From a checkpoint of a small transformer trained on Wikipedia.
Size: width 256, MLP 1024 quick GELU.
Training: a variant of Muon for these matrices, 7839 steps.
Each number is 50 + 15 x the weight over its row's rms, rounded and kept within 0 to 99. Layers, rows and columns count from 0. The size before them is the row's rms in percent of the matrix's.

# up: layer 2 MLP up, 1024x256, rms 0.154, rows 722-774, columns 0-63
# down: layer 2 MLP down (transposed), 1024x256, rms 0.143, rows 722-773, columns 0-63
up722 095:38 72 62 52 52 49 81 55 21 39 46 52 11 36 40 70 48 19 48 57 53 66 59 45 50 40 51 64 57 55 64 72 42 58 75 54 44 50 55 61 73 67 38 49 57 66 43 53 50 31 51 43 39 64 51 73 47 64 28 29 77 39 48 59
down722 095:52 58 66 59 61 40 69 18 55 41 38 16 47 43 14 74 51 30 64 79 48 49 28 69 78 56 67 67 40 50 27 62 56 78 63 54 26 66 37 47 64 45 27 39 74 76 41 42 16 39 54 27 65 26 44 60 61 75 33 35 63 35 50 55
up723 108:68 61 43 25 71 39 73 25 33 24 29 49 32 47 53 75 51 39 32 64 45 60 38 26 53 54 43 34 44 36 86 45 36 67 23 35 39 63 44 37 29 54 64 39 46 47 65 64 55 59 59 68 45 63 55 42 51 51 62 57 30 55 46 55
down723 106:50 49 24 44 40 54 35 58 66 63 06 65 37 36 40 52 33 49 53 39 65 57 69 38 52 69 32 67 41 32 56 63 44 52 36 56 56 54 40 24 53 79 31 46 50 51 53 43 68 56 29 53 66 49 41 55 36 40 60 54 36 65 66 50
up724 101:46 42 74 51 54 38 58 43 25 76 83 49 51 54 21 50 38 63 51 61 49 45 87 46 29 50 29 42 53 56 45 71 43 37 55 51 73 84 22 46 68 57 19 45 52 55 55 47 76 48 54 38 75 71 54 44 78 62 66 43 53 34 47 74
down724 096:83 61 69 58 50 67 73 40 24 53 53 28 76 63 61 65 63 38 22 55 67 63 55 40 65 69 38 64 35 55 47 43 47 40 36 79 53 63 53 44 64 45 65 30 54 72 57 45 56 57 47 32 42 41 70 84 35 60 77 26 56 31 59 54
up725 096:56 31 78 62 73 35 75 53 56 60 40 59 45 34 73 62 61 26 47 50 48 65 46 60 60 45 40 36 35 91 58 45 58 56 42 74 59 58 26 83 50 62 49 44 30 61 36 33 58 56 61 53 40 49 52 67 59 38 33 83 26 86 76 38
down725 108:60 66 38 65 44 58 43 25 51 56 43 49 44 43 63 29 70 46 37 70 70 37 14 31 34 20 48 45 56 42 74 52 28 37 53 25 25 54 67 77 42 53 57 41 72 71 45 68 37 76 72 58 37 57 35 51 48 50 38 23 52 47 32 42
up726 101:77 56 67 67 63 41 54 38 24 72 44 70 65 43 47 43 33 51 54 44 52 44 61 45 50 43 18 27 51 83 57 37 46 63 32 69 56 43 55 59 51 39 59 55 40 25 63 48 55 54 73 38 73 56 69 30 52 66 49 65 46 60 42 55
down726 098:44 35 19 57 47 36 62 40 64 76 58 50 65 52 63 55 76 43 27 75 36 61 57 76 21 81 53 17 58 40 66 52 43 57 37 45 48 53 44 65 53 46 34 65 41 70 51 83 57 48 60 42 63 54 49 53 40 74 55 54 49 73 57 68
up727 094:49 30 50 39 64 53 57 34 71 40 49 42 19 16 48 53 41 65 78 60 75 42 74 62 50 34 21 60 28 46 46 59 65 52 64 57 63 69 44 64 56 57 67 44 50 42 51 66 54 59 61 74 51 33 54 66 46 58 21 25 71 42 56 57
down727 094:34 49 62 30 40 54 61 56 74 67 48 92 57 69 65 69 73 31 39 48 68 47 56 48 54 52 62 56 41 70 71 64 16 37 31 37 59 45 63 20 47 47 58 37 26 56 67 32 45 54 49 45 49 58 54 46 33 21 53 54 20 42 55 66
up728 106:51 54 36 53 61 63 42 68 61 67 44 33 56 48 62 53 60 54 46 27 84 29 53 38 65 57 80 43 46 51 74 62 19 50 48 63 69 65 41 45 57 46 38 45 61 59 55 39 76 32 48 72 47 74 59 50 37 41 83 43 53 74 48 62
down728 106:74 36 33 18 42 71 43 61 23 75 55 57 24 32 65 65 32 56 37 45 46 39 58 56 67 41 71 69 47 53 36 75 47 42 37 51 34 39 68 51 64 54 35 71 42 46 75 82 62 36 36 78 40 80 55 49 51 45 38 54 55 60 40 46
up729 100:28 68 60 53 63 46 63 54 41 55 45 62 53 75 55 37 66 67 58 53 53 20 61 38 61 50 34 66 39 54 70 49 57 50 48 41 48 44 70 65 18 45 64 54 33 48 61 57 60 48 56 85 66 53 43 41 44 51 64 55 64 69 50 59
down729 106:53 39 54 47 62 43 67 61 53 42 61 36 49 65 29 49 54 51 70 61 66 52 52 51 62 49 49 38 58 38 55 44 46 30 58 56 76 64 57 44 09 21 57 41 29 61 72 51 63 37 50 56 52 60 53 40 35 48 59 37 76 44 39 80
up730 100:23 39 57 60 67 54 52 49 49 36 43 42 10 45 53 52 38 48 46 47 50 53 64 38 18 35 26 70 50 65 56 23 61 44 61 44 63 31 57 52 69 58 63 56 51 61 60 42 65 71 43 73 47 35 57 79 55 43 48 54 50 43 41 56
down730 101:62 43 66 48 57 70 40 29 47 41 45 43 39 56 58 33 44 18 52 47 37 60 54 68 63 76 58 25 38 40 70 57 22 47 41 37 48 23 46 61 41 50 04 42 40 43 78 47 57 62 49 52 27 43 58 62 10 51 51 29 49 58 33 56
up731 100:75 36 41 29 34 47 58 42 53 23 64 73 80 46 36 57 45 57 54 29 76 54 54 29 34 45 39 44 34 47 51 44 32 61 29 52 55 55 51 73 70 31 72 56 02 59 40 44 50 45 26 50 49 53 54 79 45 39 46 45 49 26 43 54
down731 090:54 55 53 62 45 74 67 61 34 70 61 72 48 49 68 40 54 84 25 42 42 60 24 39 60 45 64 57 29 52 38 41 49 87 42 81 57 47 31 31 40 70 73 42 39 20 22 25 34 36 39 69 58 53 74 54 77 27 33 67 47 58 49 60
up732 109:65 30 65 28 51 41 43 43 44 49 54 32 63 50 38 77 47 57 33 47 57 59 53 28 59 69 35 47 64 56 51 34 59 68 56 60 81 42 72 25 26 50 24 51 37 40 55 39 56 68 55 55 57 75 63 38 42 53 40 54 67 89 29 57
down732 125:55 35 61 52 48 12 52 49 61 54 49 80 40 35 55 72 32 51 54 59 56 67 21 38 42 57 29 60 84 59 23 55 69 55 44 33 65 36 71 67 31 42 42 62 48 68 56 32 51 58 53 54 52 47 55 48 56 38 87 77 50 55 56 31
up733 109:37 59 50 99 58 63 58 64 59 54 56 57 84 43 30 44 53 29 26 65 68 29 40 76 45 48 24 70 38 46 32 39 51 68 34 52 50 76 56 59 52 46 69 58 59 16 51 47 45 53 25 84 64 41 62 26 32 42 42 58 60 24 32 63
down733 097:43 49 39 99 50 63 35 83 19 62 50 40 48 58 27 51 47 22 29 72 52 46 56 70 59 43 25 63 32 42 42 37 62 60 57 44 41 46 70 67 46 60 48 67 39 47 50 54 25 57 31 68 65 67 50 47 49 40 57 54 64 30 52 80
up734 104:45 43 32 38 45 82 35 57 19 68 48 65 73 52 41 43 49 41 57 36 46 15 48 38 44 41 77 71 20 41 67 72 50 59 33 57 44 54 26 58 56 43 37 46 52 40 49 56 40 66 19 42 56 49 30 81 67 70 66 28 31 54 82 67
down734 095:64 37 65 23 39 67 32 52 72 55 60 45 68 73 28 73 81 21 59 50 30 38 63 52 53 72 39 47 54 54 49 39 40 57 34 52 39 55 56 21 73 70 61 49 13 46 54 78 61 54 62 44 66 38 50 36 47 60 28 60 61 63 45 46
up735 095:77 36 71 56 72 47 77 33 44 41 73 73 72 45 38 64 46 36 46 09 44 58 47 58 58 70 40 52 76 45 37 51 43 56 40 50 71 40 68 48 16 37 48 50 34 64 57 52 62 54 44 30 45 46 58 37 82 76 53 55 52 56 72 39
down735 087:48 63 41 62 62 64 62 62 68 52 49 79 73 55 21 24 65 42 62 24 41 51 54 75 43 42 32 40 23 37 55 66 24 53 67 66 61 45 39 50 60 57 45 41 55 48 42 26 31 27 58 38 43 61 56 42 40 42 71 48 25 61 51 77
up736 109:41 41 44 54 49 45 47 48 50 36 53 61 32 25 53 58 34 39 33 61 34 68 42 54 56 46 54 41 60 58 50 07 17 78 64 33 92 41 41 32 61 55 71 71 51 41 69 54 88 60 41 70 38 72 35 48 55 70 51 25 53 40 49 37
down736 103:55 43 61 66 43 40 37 46 68 03 39 30 45 54 48 28 24 55 56 86 73 26 33 59 51 33 57 46 53 55 43 40 38 58 58 36 55 57 74 56 67 72 50 35 85 49 49 27 77 34 39 44 72 65 39 70 58 53 74 16 47 47 69 64
up737 095:69 72 30 34 36 49 48 28 83 54 53 51 59 60 52 43 53 53 42 52 54 38 45 40 47 39 70 63 61 53 64 42 49 23 57 35 71 37 40 36 28 23 74 37 23 55 51 47 21 68 28 50 18 90 52 41 61 45 58 43 75 51 45 43
down737 093:58 37 45 54 50 54 48 61 78 58 56 79 68 54 38 46 52 74 59 48 58 66 59 10 45 64 55 44 30 68 67 56 39 55 61 29 40 15 22 63 71 27 70 31 18 36 43 40 48 48 39 51 43 53 54 61 60 39 70 56 63 64 54 49
up738 099:25 50 77 50 66 72 67 45 45 50 41 47 42 43 26 44 41 54 60 61 57 61 38 54 35 52 35 25 64 62 47 48 43 36 60 48 43 56 46 60 47 39 25 28 52 33 56 68 47 58 67 35 53 27 43 35 60 38 51 48 59 66 35 45
down738 104:40 46 54 60 61 58 66 68 12 22 39 54 33 57 57 39 54 42 63 49 43 58 33 35 58 91 43 48 45 37 60 44 44 56 57 28 47 30 34 71 54 77 47 94 54 49 80 44 52 55 52 49 38 81 72 50 78 77 49 56 70 53 47 50
up739 091:27 49 50 58 57 74 38 48 31 65 66 81 53 60 36 43 58 59 30 61 59 79 37 44 28 30 52 26 44 27 42 61 36 39 42 31 42 55 49 38 56 59 52 57 63 66 47 37 59 50 69 60 41 53 69 48 54 58 59 45 58 73 43 50
down739 087:35 51 52 63 48 62 49 27 65 59 40 42 52 64 52 37 83 61 27 51 33 67 55 46 58 38 58 36 41 22 65 53 39 51 54 66 47 50 63 55 68 23 40 33 57 73 44 41 52 54 51 48 38 60 99 58 47 34 40 71 58 49 52 32
up740 086:24 34 74 49 69 36 44 49 60 60 71 56 57 53 43 42 50 77 39 50 48 29 24 25 56 44 60 65 54 38 41 49 41 53 33 50 52 42 38 84 40 53 51 48 67 47 65 45 31 69 48 51 28 51 45 56 81 32 26 80 56 43 50 11
down740 101:31 29 69 45 52 52 47 51 68 46 52 42 67 65 35 47 56 48 30 57 50 30 03 65 55 67 55 14 61 50 61 48 65 59 55 47 54 42 51 97 55 34 73 33 65 85 40 47 53 70 66 40 51 69 33 54 55 31 42 72 65 54 62 22
up741 101:50 69 56 58 71 63 54 50 22 38 42 74 43 16 45 46 50 40 50 40 33 72 50 37 55 38 39 20 55 40 34 42 58 53 70 62 65 63 81 58 49 61 52 26 78 35 38 47 36 37 25 39 68 58 61 60 43 68 53 42 65 50 81 61
down741 105:59 54 58 74 60 43 37 44 55 75 78 76 57 42 42 23 62 38 57 30 42 47 33 41 49 31 55 56 41 61 24 50 33 18 52 43 59 44 23 44 41 42 53 60 50 58 64 68 86 64 75 55 52 52 26 58 37 17 21 63 62 61 54 49
up742 103:51 63 56 31 38 49 30 30 41 41 65 40 23 57 61 63 39 57 13 65 60 65 62 57 82 53 60 53 82 37 35 26 33 49 32 62 41 32 48 63 26 45 50 69 06 56 47 60 49 58 54 36 34 63 36 63 65 48 74 53 66 48 52 59
down742 106:61 60 57 55 49 52 32 40 40 48 49 41 57 72 40 41 21 72 51 87 67 49 58 42 71 59 66 51 37 60 51 25 47 39 15 49 54 63 59 47 55 39 42 38 48 50 60 41 61 51 39 43 57 49 48 31 32 66 65 47 33 47 52 67
up743 104:81 79 48 49 24 61 60 70 65 30 59 62 37 57 63 48 42 42 56 59 67 31 28 36 08 45 48 65 52 55 32 62 62 70 49 69 62 32 32 46 63 29 53 61 41 50 32 51 58 69 58 59 41 82 28 70 34 61 35 52 38 74 46 49
down743 109:93 25 16 60 27 58 31 33 52 18 69 54 42 42 49 46 47 54 53 63 34 59 05 40 55 48 43 60 41 39 31 48 68 70 74 57 53 60 43 51 24 59 69 30 21 34 41 40 65 51 23 44 45 21 19 52 29 61 49 66 54 56 78 40
up744 097:42 38 53 36 38 25 61 23 51 60 58 56 47 55 46 18 31 25 35 51 58 65 66 38 62 39 47 59 54 45 40 63 49 62 42 30 28 42 47 44 64 38 38 64 28 89 41 60 39 65 51 46 39 35 41 49 51 52 67 48 28 54 42 50
down744 091:60 48 47 26 64 26 63 95 79 44 40 42 50 81 49 59 35 54 44 44 42 43 43 65 65 46 77 54 44 77 62 27 46 49 31 47 60 21 53 44 48 50 32 38 38 78 48 38 49 47 52 48 75 52 30 56 48 39 36 68 40 49 59 77
up745 100:32 48 32 65 43 60 59 41 44 35 42 82 59 60 47 37 23 62 50 31 62 39 47 13 92 68 53 46 37 51 78 45 52 40 38 69 44 54 65 46 59 73 67 35 36 35 39 52 74 35 47 77 38 67 43 31 55 50 23 39 43 40 49 78
down745 099:49 52 68 49 56 25 41 53 44 35 59 67 26 66 60 46 77 46 43 29 35 90 36 29 37 60 44 41 49 48 13 40 65 23 69 29 36 44 62 67 53 38 55 63 58 59 64 17 57 41 63 21 54 48 45 56 61 68 81 37 60 43 63 47
up746 104:76 56 41 47 57 39 31 18 32 73 59 54 65 41 48 72 41 45 62 52 74 62 59 53 60 30 55 52 59 65 33 40 41 42 68 46 61 61 48 59 57 50 38 57 44 41 61 48 55 34 34 56 43 51 33 44 65 53 44 66 63 34 56 68
down746 101:76 50 20 50 61 56 63 51 42 31 49 29 31 24 66 61 81 47 53 60 49 36 71 36 40 85 44 74 54 57 69 58 51 57 48 74 48 55 71 49 69 37 50 53 37 69 61 48 56 58 55 34 59 42 68 31 50 33 39 26 49 64 51 55
up747 115:49 67 54 40 53 48 63 31 61 58 79 74 66 33 62 37 54 47 56 72 52 36 37 40 14 36 35 67 62 56 28 45 59 55 60 43 61 78 62 57 54 49 50 50 19 66 54 39 59 40 54 47 51 59 45 32 41 55 57 36 17 45 64 42
down747 098:49 43 40 40 62 38 55 38 61 47 48 35 49 35 38 33 41 39 46 26 34 60 62 56 45 57 56 52 40 42 49 39 46 62 53 65 33 45 21 50 43 74 43 81 77 42 66 42 53 41 59 60 27 26 59 24 45 66 50 31 22 44 76 41
up748 088:42 21 69 66 34 51 70 46 60 46 57 48 63 29 60 65 36 54 40 44 75 53 30 40 37 50 75 27 51 66 40 12 59 76 43 16 48 52 34 56 51 14 31 46 53 57 42 37 52 73 44 68 42 50 37 73 39 26 52 47 46 52 44 53
down748 092:57 25 55 62 45 58 45 64 63 33 50 56 62 40 39 56 45 53 49 57 63 42 14 53 39 28 49 11 46 35 60 72 45 70 56 33 58 46 54 31 37 27 35 36 51 56 65 47 67 61 27 32 16 56 41 64 23 37 58 53 66 41 49 50
up749 099:50 51 54 54 40 44 54 50 55 46 27 33 48 25 61 43 71 25 47 47 58 61 39 32 99 36 63 59 52 26 56 18 64 46 60 46 34 72 58 68 43 55 59 65 24 52 37 59 42 58 29 53 63 55 34 62 56 55 64 57 69 48 31 48
down749 106:53 58 41 72 37 70 67 45 48 43 76 64 30 37 35 50 76 53 43 31 88 52 33 34 73 44 73 38 41 32 77 59 57 47 40 61 30 68 63 61 60 50 63 63 75 66 58 44 45 42 29 51 82 70 42 71 54 35 45 70 64 58 59 46
up750 106:57 42 27 25 48 47 35 44 56 58 44 27 53 49 68 57 57 47 36 50 32 40 56 23 36 56 61 29 42 54 44 66 47 34 46 39 54 60 62 49 41 59 40 34 80 47 29 58 64 59 66 72 45 86 63 40 57 56 38 67 38 48 46 87
down750 100:34 60 59 53 50 72 47 61 53 38 65 57 69 62 56 61 94 33 80 63 50 36 41 34 50 43 38 40 26 72 49 50 43 49 44 39 36 51 53 64 75 44 65 63 40 38 80 47 48 38 59 48 77 22 57 30 59 47 52 42 53 54 51 44
up751 100:69 46 42 51 19 38 26 71 57 40 38 67 44 67 82 57 71 51 34 52 59 56 57 33 28 54 81 21 17 39 38 66 44 57 57 53 18 66 74 39 68 63 43 38 83 66 47 50 39 60 42 35 31 44 49 57 50 61 59 35 58 58 38 45
down751 101:64 51 11 65 70 70 52 52 76 70 31 46 67 37 54 13 47 36 38 33 42 81 42 48 49 51 65 59 41 54 58 69 63 38 74 60 33 68 62 61 54 71 43 46 43 41 62 50 43 47 17 23 28 58 16 51 11 29 85 47 30 32 35 42
up752 103:42 68 43 12 35 62 23 62 39 32 47 27 27 48 24 67 41 69 56 39 58 79 63 67 48 29 52 47 51 72 20 82 44 25 70 45 61 67 44 43 58 23 61 61 57 62 41 30 69 42 72 53 51 50 50 57 63 63 35 43 67 21 59 39
down752 088:67 59 63 33 52 10 32 58 56 43 52 22 50 52 26 88 65 44 69 57 71 41 63 43 52 34 57 48 42 48 33 48 26 33 46 68 63 41 58 46 49 43 58 66 62 20 69 60 65 38 54 54 60 46 52 25 61 47 54 46 32 47 85 30
up753 108:40 47 73 43 39 58 35 47 44 78 45 69 42 39 43 59 55 26 63 64 23 58 26 51 63 42 71 34 70 47 47 31 11 56 38 25 43 23 36 06 56 74 51 52 46 32 43 68 46 69 68 51 43 32 39 37 73 83 71 66 49 66 65 63
down753 093:32 56 50 75 29 47 44 45 62 50 66 85 53 51 49 60 29 44 61 79 42 52 16 67 58 48 55 59 58 33 34 59 13 43 43 57 49 19 31 44 47 51 84 59 52 52 44 44 53 59 62 58 43 20 35 57 61 71 27 68 61 48 64 63
up754 101:52 60 32 88 58 77 66 49 58 60 43 43 61 49 52 79 37 29 57 77 70 47 50 75 38 72 37 49 63 54 48 43 41 41 63 42 56 73 74 56 57 64 44 37 40 62 38 82 35 25 56 46 41 47 55 34 58 53 33 37 52 51 37 48
down754 106:55 37 26 41 61 74 59 70 58 10 46 64 47 74 73 37 34 45 40 59 44 64 56 66 42 66 79 16 49 17 34 36 54 47 37 38 71 62 50 37 44 76 65 51 28 58 20 64 61 55 48 25 53 61 32 50 69 37 59 40 38 64 62 68
up755 101:57 50 60 76 52 27 61 21 36 54 27 40 30 64 62 72 40 40 73 37 30 43 25 68 38 47 18 57 86 48 54 58 67 62 52 53 39 57 47 47 60 42 59 32 41 69 37 61 63 40 58 26 36 43 51 59 46 19 69 56 58 54 63 55
down755 095:46 62 52 40 57 66 33 78 53 60 19 29 14 49 32 57 66 35 39 32 74 63 48 47 28 47 36 33 54 67 55 68 22 47 38 24 64 48 42 61 65 69 44 66 81 39 57 54 26 36 39 40 66 28 82 60 21 66 67 74 54 43 48 24
up756 100:51 37 51 60 62 84 42 53 71 47 66 40 50 60 75 74 44 37 57 52 56 41 38 49 61 37 60 56 77 61 40 57 70 32 66 28 48 42 61 52 56 69 44 29 62 52 52 49 66 62 69 67 52 22 86 63 88 81 39 46 37 74 57 42
down756 098:45 27 30 76 32 60 25 49 59 55 51 42 25 48 52 29 60 78 51 70 52 09 37 66 33 68 63 47 55 53 21 42 48 46 63 50 37 85 44 49 54 32 81 47 39 47 29 45 23 48 49 44 44 33 56 45 42 51 38 47 40 56 56 56
up757 102:46 43 51 53 54 45 58 45 67 46 50 44 42 52 34 64 59 51 51 63 59 44 28 74 54 67 72 56 90 77 59 29 80 41 65 28 46 54 46 78 35 35 40 35 45 37 52 69 62 52 19 46 39 31 81 63 25 66 71 58 24 67 54 37
down757 112:35 27 64 57 40 67 51 47 52 53 33 28 20 34 53 45 45 41 55 90 41 41 28 62 31 61 51 61 73 54 41 51 54 52 35 51 36 44 39 63 85 14 29 39 52 45 59 36 28 33 63 72 42 36 61 30 69 52 24 35 32 73 54 46
up758 098:20 24 31 64 31 62 36 46 58 61 31 74 50 30 60 31 49 42 45 54 46 42 69 37 56 55 54 40 51 36 55 37 47 69 64 50 60 36 71 66 24 32 45 69 40 71 47 58 66 48 21 41 68 63 48 50 54 39 50 59 61 71 38 49
down758 098:44 41 50 68 22 33 64 50 78 47 65 59 38 57 62 55 96 58 55 47 46 59 54 56 37 38 39 48 39 23 65 37 59 63 52 61 71 38 44 76 46 35 54 45 31 66 47 57 63 75 29 73 53 59 62 34 47 27 49 50 65 65 37 30
up759 104:34 48 53 04 57 26 56 46 46 51 64 76 66 73 57 41 56 54 39 60 59 28 24 66 54 49 42 63 48 28 59 59 57 73 38 55 50 57 33 65 66 65 28 30 42 58 22 55 60 56 40 48 49 25 62 22 67 23 44 22 31 43 36 45
down759 100:39 63 36 40 35 52 39 42 08 35 45 61 33 55 40 44 37 31 53 35 60 66 53 36 39 65 34 40 72 62 70 68 56 64 73 52 22 50 78 51 75 58 60 51 41 69 49 62 46 58 45 49 53 45 26 27 22 54 62 40 54 48 60 57
up760 099:59 52 38 73 74 62 38 38 77 29 43 48 67 59 91 56 33 55 45 97 41 52 70 84 57 47 34 30 68 57 85 69 23 50 61 70 73 26 51 57 41 39 31 32 19 65 52 63 68 22 58 35 42 59 30 44 41 43 48 46 52 50 42 71
down760 097:35 37 67 88 60 61 72 57 57 70 87 48 34 31 62 35 84 40 52 55 41 54 70 25 53 49 53 64 66 54 58 11 34 60 79 67 53 46 45 67 53 41 48 61 52 28 50 35 73 67 53 48 48 46 54 32 70 60 33 56 62 43 55 48
up761 096:69 56 45 44 38 34 55 51 47 52 38 56 35 23 49 50 49 42 55 44 43 34 59 62 31 60 64 43 38 31 61 35 32 29 18 35 79 57 55 63 52 57 59 75 34 65 54 82 54 33 65 57 49 50 48 21 30 43 49 67 58 72 43 33
down761 092:21 45 53 48 44 42 54 52 49 46 39 37 72 63 70 44 46 53 45 64 68 26 20 44 47 45 42 77 30 63 52 43 59 56 59 52 59 50 12 42 68 43 41 56 70 57 52 45 40 52 72 17 37 33 52 51 27 42 33 62 63 61 63 36
up762 095:40 17 66 59 52 53 74 77 58 53 44 49 22 36 57 43 61 49 35 55 65 52 61 56 23 74 48 49 52 67 62 58 19 59 56 57 45 60 64 57 42 36 57 77 87 51 40 58 65 37 51 49 31 45 41 53 29 16 58 55 44 87 47 50
down762 097:21 25 77 58 69 42 81 65 53 40 36 65 38 62 50 64 69 60 58 39 59 58 61 29 34 51 66 60 55 43 63 56 53 47 30 60 67 51 49 58 63 65 66 57 56 61 54 42 26 32 31 47 40 66 77 65 55 70 38 47 14 27 43 63
up763 102:56 48 48 55 52 52 53 52 61 64 50 12 75 41 35 68 11 67 53 42 60 76 73 51 26 20 47 36 64 46 49 45 65 21 39 75 70 30 21 61 24 52 46 41 57 52 57 50 65 11 61 60 48 40 62 42 49 21 37 47 55 69 68 40
down763 096:22 57 45 62 45 66 68 34 46 61 60 35 44 51 48 54 65 35 52 29 43 57 61 56 60 33 38 36 71 86 47 58 32 40 38 58 71 39 44 44 34 53 42 52 51 35 51 46 69 32 56 57 13 57 72 16 73 32 65 54 54 47 19 31
up764 107:63 41 61 26 78 29 26 53 42 57 43 55 30 36 36 40 31 45 68 69 60 47 42 46 38 59 45 29 58 38 59 28 66 60 76 65 59 56 26 58 30 40 67 70 54 29 72 42 50 56 61 41 35 41 51 28 61 24 66 43 31 75 10 72
down764 134:51 44 53 17 70 37 35 37 45 40 61 47 50 40 42 56 16 38 62 62 56 34 00 53 35 65 40 17 60 43 52 46 63 55 72 58 69 73 41 69 32 46 46 67 42 84 66 51 62 59 44 34 29 52 48 37 57 41 58 37 44 70 29 60
up765 109:27 38 58 16 75 28 52 55 27 60 29 72 36 39 66 30 51 50 30 38 57 40 47 32 83 50 65 39 98 58 13 31 19 38 55 51 55 65 66 45 54 10 36 27 14 58 64 63 52 64 66 64 29 37 65 55 43 47 46 39 51 47 37 39
down765 109:47 52 58 81 40 81 32 72 50 20 41 58 49 51 32 41 60 80 57 66 42 20 31 87 75 21 18 56 39 68 66 58 60 34 47 57 55 45 35 71 57 62 62 57 49 56 16 79 75 34 33 52 32 58 60 54 48 53 49 43 14 13 21 46
up766 103:66 36 62 25 61 64 61 75 64 13 60 70 68 49 48 83 22 55 38 43 69 21 55 43 59 29 48 48 50 69 58 56 50 50 20 65 62 63 34 46 44 40 45 38 47 31 72 49 87 68 72 54 44 66 61 24 66 66 60 59 47 32 64 62
down766 087:40 48 64 65 30 57 35 66 44 52 34 56 51 44 43 40 67 60 28 45 63 65 82 56 46 56 57 52 37 63 60 45 50 32 40 53 61 39 46 42 65 56 72 67 39 18 44 15 67 51 90 39 48 54 59 29 52 37 86 50 37 51 22 79
up767 080:81 50 54 49 68 51 24 64 26 49 73 47 63 48 67 45 48 42 75 58 57 28 87 56 50 82 51 46 47 57 63 60 51 74 75 27 42 42 35 50 44 75 53 58 51 41 54 47 64 44 39 53 52 53 35 29 58 51 34 52 45 53 52 26
down767 091:70 41 58 23 67 52 42 56 47 37 84 66 62 40 53 66 27 45 66 65 62 34 03 56 54 77 45 30 70 46 51 72 52 75 54 32 46 56 28 60 56 49 54 49 37 79 74 36 76 45 37 55 41 72 40 25 37 63 23 23 38 42 48 38
up768 101:68 35 39 43 69 48 44 57 38 25 37 54 25 43 38 42 41 50 34 24 40 63 69 44 54 63 52 52 66 63 23 39 48 60 52 64 61 38 56 38 26 55 38 64 42 65 49 22 55 72 52 29 14 66 56 37 46 50 47 47 45 56 56 70
down768 108:49 62 46 41 46 35 38 25 42 53 49 63 48 35 35 46 26 61 59 23 59 56 10 39 72 65 51 56 73 54 41 50 48 52 56 65 13 53 60 23 46 33 38 45 47 51 55 55 72 63 54 44 46 80 32 37 59 45 63 73 54 35 21 45
up769 099:50 33 72 57 42 79 39 33 31 43 42 47 60 53 49 83 46 63 63 60 56 48 79 62 51 65 46 30 65 62 52 21 69 54 61 48 44 54 15 32 52 29 44 62 72 73 60 46 61 56 52 62 49 55 60 40 79 39 69 56 50 50 37 41
down769 102:63 39 88 36 48 61 32 59 62 48 51 56 56 26 73 79 43 77 59 50 53 54 08 73 46 54 52 27 55 85 42 54 36 36 77 30 53 89 29 22 57 29 43 36 36 47 46 40 71 60 61 46 40 80 50 53 76 65 61 45 57 61 51 57
up770 109:55 35 30 45 81 51 35 65 32 31 70 58 60 58 69 41 53 27 16 53 47 65 85 51 33 65 26 36 64 68 68 78 60 50 28 35 40 38 34 35 52 46 51 49 28 46 45 47 57 48 62 52 43 37 57 48 54 54 32 56 63 50 15 77
down770 102:55 33 51 36 32 29 43 38 38 69 30 34 52 55 39 43 72 38 65 45 74 45 43 49 28 53 44 49 17 64 42 63 69 28 37 49 40 34 18 33 52 68 28 47 40 26 36 35 51 41 56 63 50 10 42 38 61 45 35 64 48 46 25 54
up771 115:61 63 44 59 59 50 69 41 37 53 29 52 50 48 49 51 63 27 80 76 72 35 33 54 65 53 34 68 40 17 55 74 42 39 40 35 73 50 24 43 59 51 53 34 60 30 38 66 48 39 43 38 62 48 28 44 32 35 70 62 44 53 47 57
down771 125:68 48 16 31 39 30 79 26 49 51 50 41 44 51 59 67 39 38 58 71 25 69 51 51 67 50 53 68 50 20 60 70 57 38 48 21 76 68 49 42 37 43 56 50 55 40 45 22 44 48 24 57 44 66 59 40 44 58 47 48 55 67 43 47
up772 088:72 63 36 55 35 58 41 63 71 60 02 53 39 36 39 22 32 44 36 47 39 52 41 40 45 29 28 51 34 50 49 34 51 65 58 55 55 57 43 52 52 69 51 48 58 50 48 51 44 30 52 45 59 62 29 30 49 89 49 49 70 72 27 37
down772 080:69 82 48 32 56 50 54 83 60 55 38 45 46 36 39 49 51 53 61 56 48 49 48 48 55 69 43 85 69 48 40 53 60 41 77 52 61 33 32 37 54 23 68 59 45 14 33 62 12 59 31 22 71 32 47 68 59 41 35 13 38 57 50 47
up773 102:41 28 49 70 67 33 36 62 46 60 37 81 81 14 54 40 62 20 19 39 77 65 50 34 46 18 49 41 57 63 76 77 80 36 63 54 46 35 28 27 28 69 69 52 43 83 39 29 59 68 49 34 58 43 83 87 58 54 30 32 75 58 48 37
down773 093:47 34 44 52 59 40 28 53 71 23 20 73 67 21 71 41 77 21 27 24 32 40 41 41 49 47 69 54 48 70 51 82 63 36 47 37 42 51 41 65 39 38 52 63 37 74 24 48 47 61 41 69 49 47 77 60 61 75 62 58 41 33 60 16
up774 101:66 56 60 63 55 46 23 52 85 36 23 42 45 50 47 72 31 30 51 68 54 33 08 21 26 40 15 30 81 66 73 34 41 53 52 67 41 57 30 42 39 61 70 32 45 54 58 66 66 21 43 79 59 31 53 57 38 40 70 32 46 29 51 74